{
  "num_key_value_heads": 3,
  "vocab_size": 602,
  "rope_theta": 33000.0,
  "attn_scale": 0.202,
  "init_std_qkv": 0.081,
  "init_std_up": 0.081,
  "init_std_down": 0.0,
  "optimizer": "adamw",
  "learning_rate": 0.00184,
  "max_grad_norm": 1.0,
  "max_steps": 7935
}
Each number is 50 + 10 x the weight over its row's rms, rounded and kept within 0 to 99. Layers, rows and columns count from 0. The size before them is the row's rms in percent of the matrix's.

# down: layer 9 MLP down (transposed), 512x192, rms 0.0993, rows 358-363, columns 0-191
# gate: layer 9 MLP gate, 512x192, rms 0.127, rows 359-364, columns 0-191
# up: layer 9 MLP up, 512x192, rms 0.13, rows 359-363, columns 0-191
down358 098:53 44 47 44 60 64 55 37 49 66 43 50 55 39 50 37 50 55 42 45 61 48 68 41 63 48 43 49 43 51 53 60 50 46 51 47 37 64 39 61 65 51 43 47 26 63 35 36 57 48 70 37 55 45 41 52 48 60 48 43 74 55 36 60 49 53 50 55 56 35 50 57 50 51 55 48 57 40 51 44 56 54 45 61 54 44 60 52 35 49 60 38 50 51 62 59 45 34 58 50 41 72 69 68 39 54 37 38 35 32 59 67 39 32 68 49 37 52 55 42 48 69 66 49 50 44 41 46 51 48 41 53 41 49 51 53 57 37 49 61 61 57 75 39 54 45 38 59 52 44 46 64 32 40 52 43 63 45 43 47 40 62 37 40 55 68 67 49 31 62 42 32 45 61 51 44 55 38 30 56 38 50 51 37 55 28 55 56 55 56 39 63
gate359 111:30 49 40 38 65 41 58 54 40 67 59 41 58 56 56 55 50 40 48 33 58 34 72 46 49 53 53 58 42 35 46 49 59 33 39 48 48 65 50 47 46 51 58 50 44 47 64 24 54 45 55 50 49 40 74 51 49 53 45 46 55 49 53 33 57 51 50 64 44 40 49 50 41 47 52 38 71 74 43 51 62 48 65 48 51 42 56 37 43 60 51 64 59 52 44 52 51 59 58 45 37 56 53 35 63 51 42 46 48 37 47 69 48 65 74 42 58 39 50 54 35 53 52 53 47 55 55 62 42 43 53 39 41 49 61 44 48 62 62 48 59 31 52 52 40 50 59 19 66 44 36 45 70 54 55 47 47 40 39 56 36 38 50 69 59 41 63 64 59 43 56 57 47 42 50 39 59 71 27 42 42 58 64 38 57 40 48 37 49 45 58 55
up359 108:46 45 47 44 49 50 56 44 59 43 63 66 46 56 46 41 66 47 48 48 26 51 59 40 46 41 48 54 39 55 59 45 70 53 30 50 37 55 44 14 62 52 59 47 54 36 58 49 42 55 49 48 34 53 44 46 60 58 35 37 52 51 60 52 51 48 56 34 46 70 70 47 50 31 57 47 40 47 38 39 56 50 39 46 63 48 75 41 45 49 54 49 43 28 51 33 37 48 60 57 54 52 65 47 53 41 46 68 64 54 56 65 61 30 50 31 51 34 64 50 55 50 50 31 56 26 44 54 45 58 60 47 52 42 53 40 41 50 66 43 52 33 64 43 48 45 44 37 44 32 47 57 52 55 54 53 53 62 44 55 61 34 35 59 52 49 69 47 43 64 60 44 53 44 44 69 31 39 58 45 54 59 66 53 44 48 53 45 53 34 44 48
down359 108:53 39 40 43 51 43 41 37 57 55 41 46 37 51 64 40 70 69 55 54 47 52 58 45 50 39 50 45 54 49 30 60 44 45 56 41 43 45 45 53 60 56 55 59 55 36 33 54 55 50 49 51 36 36 51 61 46 63 64 55 58 49 38 69 40 49 61 43 64 56 41 42 60 65 45 47 62 69 44 57 63 58 53 46 61 48 45 44 60 44 66 65 38 43 41 46 55 50 52 45 43 53 61 45 50 65 55 55 52 43 46 46 50 44 45 59 56 46 64 47 59 69 40 48 44 62 50 48 42 66 48 24 78 39 39 41 53 77 63 27 54 67 34 43 42 59 52 70 46 39 53 52 47 60 29 60 48 53 49 37 49 70 47 46 51 37 57 31 34 41 40 58 50 48 51 50 45 34 41 56 50 53 61 65 41 23 40 37 56 55 58 55
gate360 102:38 57 38 48 66 54 65 57 51 53 47 56 45 61 53 34 67 40 58 27 64 60 52 54 38 38 56 50 58 43 32 27 40 59 50 51 36 48 52 51 62 37 55 57 68 39 31 43 47 58 35 29 43 61 63 27 49 40 60 48 64 48 59 51 41 49 44 51 51 58 44 60 39 51 49 68 47 69 60 58 56 40 52 62 49 42 50 63 63 48 48 50 37 60 53 40 56 35 53 58 43 40 45 49 37 37 49 43 53 44 63 55 52 68 61 46 58 50 44 61 43 28 58 63 56 56 47 59 38 58 67 55 24 47 58 52 40 44 48 67 52 41 47 54 50 48 52 51 52 51 49 67 50 47 31 73 38 49 59 60 40 47 51 59 33 45 58 42 61 37 53 47 52 47 64 48 69 53 45 58 66 40 63 40 37 52 56 62 59 61 46 37
up360 098:36 57 44 48 51 44 63 62 44 50 52 38 61 33 38 63 46 60 34 46 61 40 42 55 45 56 34 40 32 40 56 63 45 64 63 70 66 32 53 47 55 47 42 61 40 50 34 43 48 46 53 42 39 38 57 84 63 47 53 49 47 51 51 61 51 62 30 58 44 43 48 46 39 62 66 49 58 54 58 52 56 67 50 55 65 61 56 63 64 56 52 54 50 47 38 50 46 33 42 59 48 54 55 61 48 39 37 37 63 55 43 57 45 60 70 43 57 46 57 22 50 40 77 60 47 35 47 54 49 54 60 57 67 45 43 45 46 28 51 60 40 70 39 51 47 42 40 63 47 61 48 63 66 49 39 57 49 65 57 50 57 49 49 57 31 48 47 42 52 36 47 50 48 54 52 40 47 42 33 40 44 35 49 46 65 44 45 40 49 54 39 51
down360 100:63 50 36 59 38 59 50 48 57 49 49 42 63 37 53 31 48 53 47 59 63 56 51 62 42 56 53 29 68 36 41 47 55 50 51 43 50 46 59 49 34 42 63 43 48 44 56 37 53 52 51 53 36 42 46 54 27 36 25 45 21 53 57 52 47 42 35 40 38 38 53 65 36 51 55 48 53 35 80 42 51 40 55 39 45 44 62 60 57 45 50 49 53 69 57 53 54 40 52 45 48 41 61 48 37 53 57 59 53 57 32 47 52 56 62 41 55 51 67 61 51 51 43 66 53 43 69 46 54 49 43 55 45 61 40 35 54 39 63 35 57 47 49 38 50 53 50 41 58 56 55 57 40 39 43 44 57 50 43 47 53 49 41 53 38 45 57 35 37 48 55 57 56 69 67 39 34 55 41 33 78 30 32 67 48 61 33 45 41 58 55 46
gate361 099:55 50 55 36 59 55 61 34 32 40 46 21 65 59 61 56 35 51 55 50 40 65 50 48 45 48 49 53 58 59 40 39 56 51 40 38 64 67 57 51 60 50 47 46 43 45 56 71 57 28 40 50 43 27 58 53 62 43 51 53 41 54 41 54 47 53 49 59 42 53 33 35 50 41 33 62 45 59 64 51 46 52 59 58 47 57 54 51 63 45 53 54 23 33 45 50 53 51 56 38 52 72 50 65 46 59 56 53 49 48 54 46 50 48 68 57 64 50 54 38 45 57 45 31 50 45 63 52 43 49 52 57 41 56 39 28 55 60 49 60 46 41 41 47 53 33 58 31 54 68 56 48 58 62 57 55 58 49 59 64 39 46 46 54 50 28 57 61 64 72 25 61 53 54 38 44 39 45 49 52 44 45 57 37 48 76 51 64 55 66 45 51
up361 100:48 51 48 46 39 27 67 38 52 48 51 38 44 34 71 38 56 55 51 44 47 64 42 50 65 67 67 45 59 68 59 51 47 74 56 61 39 58 54 52 77 53 48 48 68 49 69 57 46 48 59 46 45 40 34 44 58 62 24 50 42 59 54 38 45 40 60 44 55 53 38 60 76 35 69 46 39 52 59 50 56 54 54 43 52 51 49 50 48 61 46 56 51 37 56 33 47 45 64 60 49 74 37 50 28 63 66 52 54 47 51 61 50 56 53 58 66 43 48 44 49 52 41 50 54 51 50 38 75 56 62 43 60 60 57 34 52 52 40 59 35 56 45 46 42 54 51 66 62 51 44 41 33 52 42 61 51 40 40 43 52 44 61 51 53 51 51 50 53 60 48 43 55 50 35 31 54 35 66 52 44 54 54 44 42 30 49 61 45 53 42 62
down361 101:40 52 54 50 50 50 25 43 38 29 39 53 58 51 47 34 58 53 34 56 57 45 37 57 32 41 52 46 49 43 45 34 58 44 47 60 46 57 50 44 63 47 29 47 78 49 42 49 47 43 54 45 42 36 56 11 55 57 46 51 39 55 46 50 62 40 48 43 56 68 56 36 41 67 54 63 69 57 53 58 48 52 47 41 42 65 58 46 52 41 44 51 48 58 46 31 34 35 42 65 57 46 57 53 50 45 41 52 44 54 39 43 46 44 34 52 51 53 67 43 63 47 16 39 52 22 48 45 50 48 53 53 25 55 64 52 55 42 43 57 45 46 31 41 53 54 40 50 35 50 49 61 52 32 37 49 53 44 44 67 45 50 50 56 52 45 62 44 45 48 69 56 56 45 49 31 62 58 36 58 51 46 47 55 47 66 53 61 52 56 52 43
gate362 092:41 59 39 30 62 42 52 60 42 56 51 55 66 40 51 52 51 62 46 56 50 39 53 57 37 40 49 53 45 62 59 47 47 61 56 55 52 48 55 51 41 47 57 45 58 52 50 35 45 41 58 65 30 51 54 43 57 47 36 43 45 59 48 61 55 49 52 55 40 56 53 37 56 26 49 63 50 60 46 43 58 65 63 67 63 57 43 32 47 71 45 52 45 66 47 58 41 33 72 52 46 56 64 49 39 54 52 47 51 45 69 37 64 59 44 73 57 34 66 57 67 49 60 33 50 47 58 64 51 44 70 60 60 74 37 51 59 56 46 64 65 41 62 68 51 48 52 44 50 49 78 38 39 42 39 49 54 49 36 39 49 59 36 61 40 46 49 64 34 45 52 36 44 46 30 43 62 51 64 54 44 54 44 47 53 61 39 62 64 48 63 45
up362 091:68 54 38 52 30 45 32 43 36 44 33 40 57 61 44 68 54 63 48 50 38 51 56 46 54 51 33 67 43 25 53 37 37 47 39 43 42 50 44 46 45 48 55 63 35 47 45 57 57 65 49 49 56 50 53 57 52 23 39 56 59 63 35 56 57 56 38 52 43 34 45 38 54 34 26 37 36 48 45 49 48 57 72 61 63 50 53 44 35 42 40 45 51 37 57 54 42 52 59 51 47 48 60 42 50 42 40 52 57 34 45 53 46 56 53 52 53 68 40 55 51 48 53 65 41 44 63 49 50 48 46 33 46 45 52 55 64 55 33 42 50 48 33 50 44 58 54 46 44 51 38 42 35 47 52 44 53 68 31 55 38 51 57 63 53 44 52 56 48 35 33 50 44 44 61 44 69 40 69 50 71 63 31 57 42 57 53 37 42 61 71 66
down362 092:53 48 53 61 56 42 44 49 57 42 76 49 40 54 42 51 25 35 43 56 59 62 44 65 64 45 43 62 43 61 48 41 47 45 40 55 49 27 52 30 66 54 74 44 50 70 41 70 48 52 55 39 43 49 52 63 44 52 35 48 55 41 51 43 26 57 52 62 41 47 52 48 54 40 46 43 49 49 51 53 68 40 36 30 46 43 43 53 55 68 46 59 46 50 35 69 51 58 51 50 34 65 60 75 44 43 54 48 55 57 67 42 60 51 50 36 50 44 45 50 48 62 59 49 51 41 65 56 50 38 63 62 43 43 55 45 41 38 32 43 50 43 58 45 50 45 53 70 70 63 47 43 47 46 52 60 56 47 46 50 56 54 61 45 43 55 40 41 60 51 56 33 54 43 59 72 67 25 64 58 52 50 49 56 38 61 51 46 46 44 43 75
gate363 094:62 45 52 43 51 52 58 37 29 66 46 44 44 46 33 50 35 64 49 43 58 57 32 62 35 58 41 37 52 34 43 51 55 52 59 41 72 66 61 42 62 64 59 50 60 65 42 56 29 54 53 23 57 60 53 64 53 67 37 66 37 29 42 46 61 52 49 46 41 49 48 60 59 44 60 62 56 49 54 41 50 67 54 46 47 55 43 58 44 37 42 56 60 62 51 44 45 45 49 49 48 42 56 46 46 48 46 46 41 35 63 46 48 47 59 43 46 42 58 54 49 55 53 42 40 47 48 62 71 78 59 44 54 48 52 54 38 60 39 42 40 42 80 65 67 68 31 60 40 47 44 31 39 57 52 54 35 40 40 54 51 55 53 63 39 45 38 57 62 63 62 44 55 50 32 37 41 52 54 56 48 42 59 46 56 55 59 59 54 39 52 53
up363 098:64 63 60 49 34 74 46 43 56 32 51 25 49 38 48 39 63 38 63 50 60 49 53 46 59 52 39 34 45 56 39 43 51 55 42 48 55 53 56 44 57 61 54 57 41 45 47 59 55 46 41 64 53 52 51 49 55 60 49 60 58 37 37 38 37 54 39 48 54 54 43 56 54 41 33 53 57 34 42 34 39 53 46 44 59 48 54 41 31 53 43 56 41 57 48 54 69 47 40 60 49 45 27 57 34 27 53 40 60 52 46 46 44 43 58 44 32 48 47 28 43 61 42 45 53 32 51 46 45 48 49 72 49 57 28 51 71 45 45 41 64 62 61 55 37 84 56 41 42 49 57 78 43 54 58 48 67 48 57 35 46 48 43 46 41 47 56 52 55 61 52 54 40 51 39 49 59 56 43 77 43 45 49 40 50 58 62 44 44 54 64 57
down363 098:58 40 47 36 55 42 55 54 59 40 68 39 51 42 73 41 61 53 58 51 48 59 24 63 51 48 56 42 52 59 50 59 55 57 58 35 43 44 57 45 55 77 54 62 41 46 62 59 57 62 49 44 40 40 54 70 33 48 64 42 51 58 54 42 51 61 48 31 43 39 58 54 52 42 54 55 53 35 69 62 69 60 34 55 34 36 48 52 59 58 48 56 79 52 32 53 37 40 39 56 46 52 57 58 42 35 60 60 62 51 46 55 65 70 53 66 62 63 56 65 49 41 43 40 49 50 60 50 41 60 44 42 42 50 43 40 43 48 56 43 43 39 39 48 67 51 55 60 61 50 42 46 68 47 65 52 53 43 35 23 40 42 62 62 43 41 49 39 40 49 57 48 54 52 62 55 54 40 54 53 42 51 38 48 70 43 68 52 57 45 42 64
gate364 100:35 36 52 57 42 55 59 35 65 53 66 61 60 53 50 54 42 60 49 50 43 51 58 57 59 53 52 73 48 67 62 52 63 50 37 41 57 45 54 55 58 51 54 53 57 56 49 59 45 51 33 59 58 46 32 57 45 40 60 39 46 41 46 38 52 60 37 33 38 51 49 54 54 48 71 40 64 57 35 38 42 47 43 81 61 50 48 29 49 51 54 57 40 46 53 69 66 42 55 73 33 60 41 35 36 72 46 53 46 55 53 60 47 60 52 56 36 48 37 49 61 33 51 38 46 46 63 47 50 61 44 42 56 43 38 35 50 50 68 63 58 38 52 39 27 52 53 52 41 54 49 43 54 48 57 42 59 49 53 59 42 55 48 27 60 43 55 54 38 51 71 58 74 58 59 53 53 50 49 56 47 70 65 46 49 64 39 52 35 41 40 51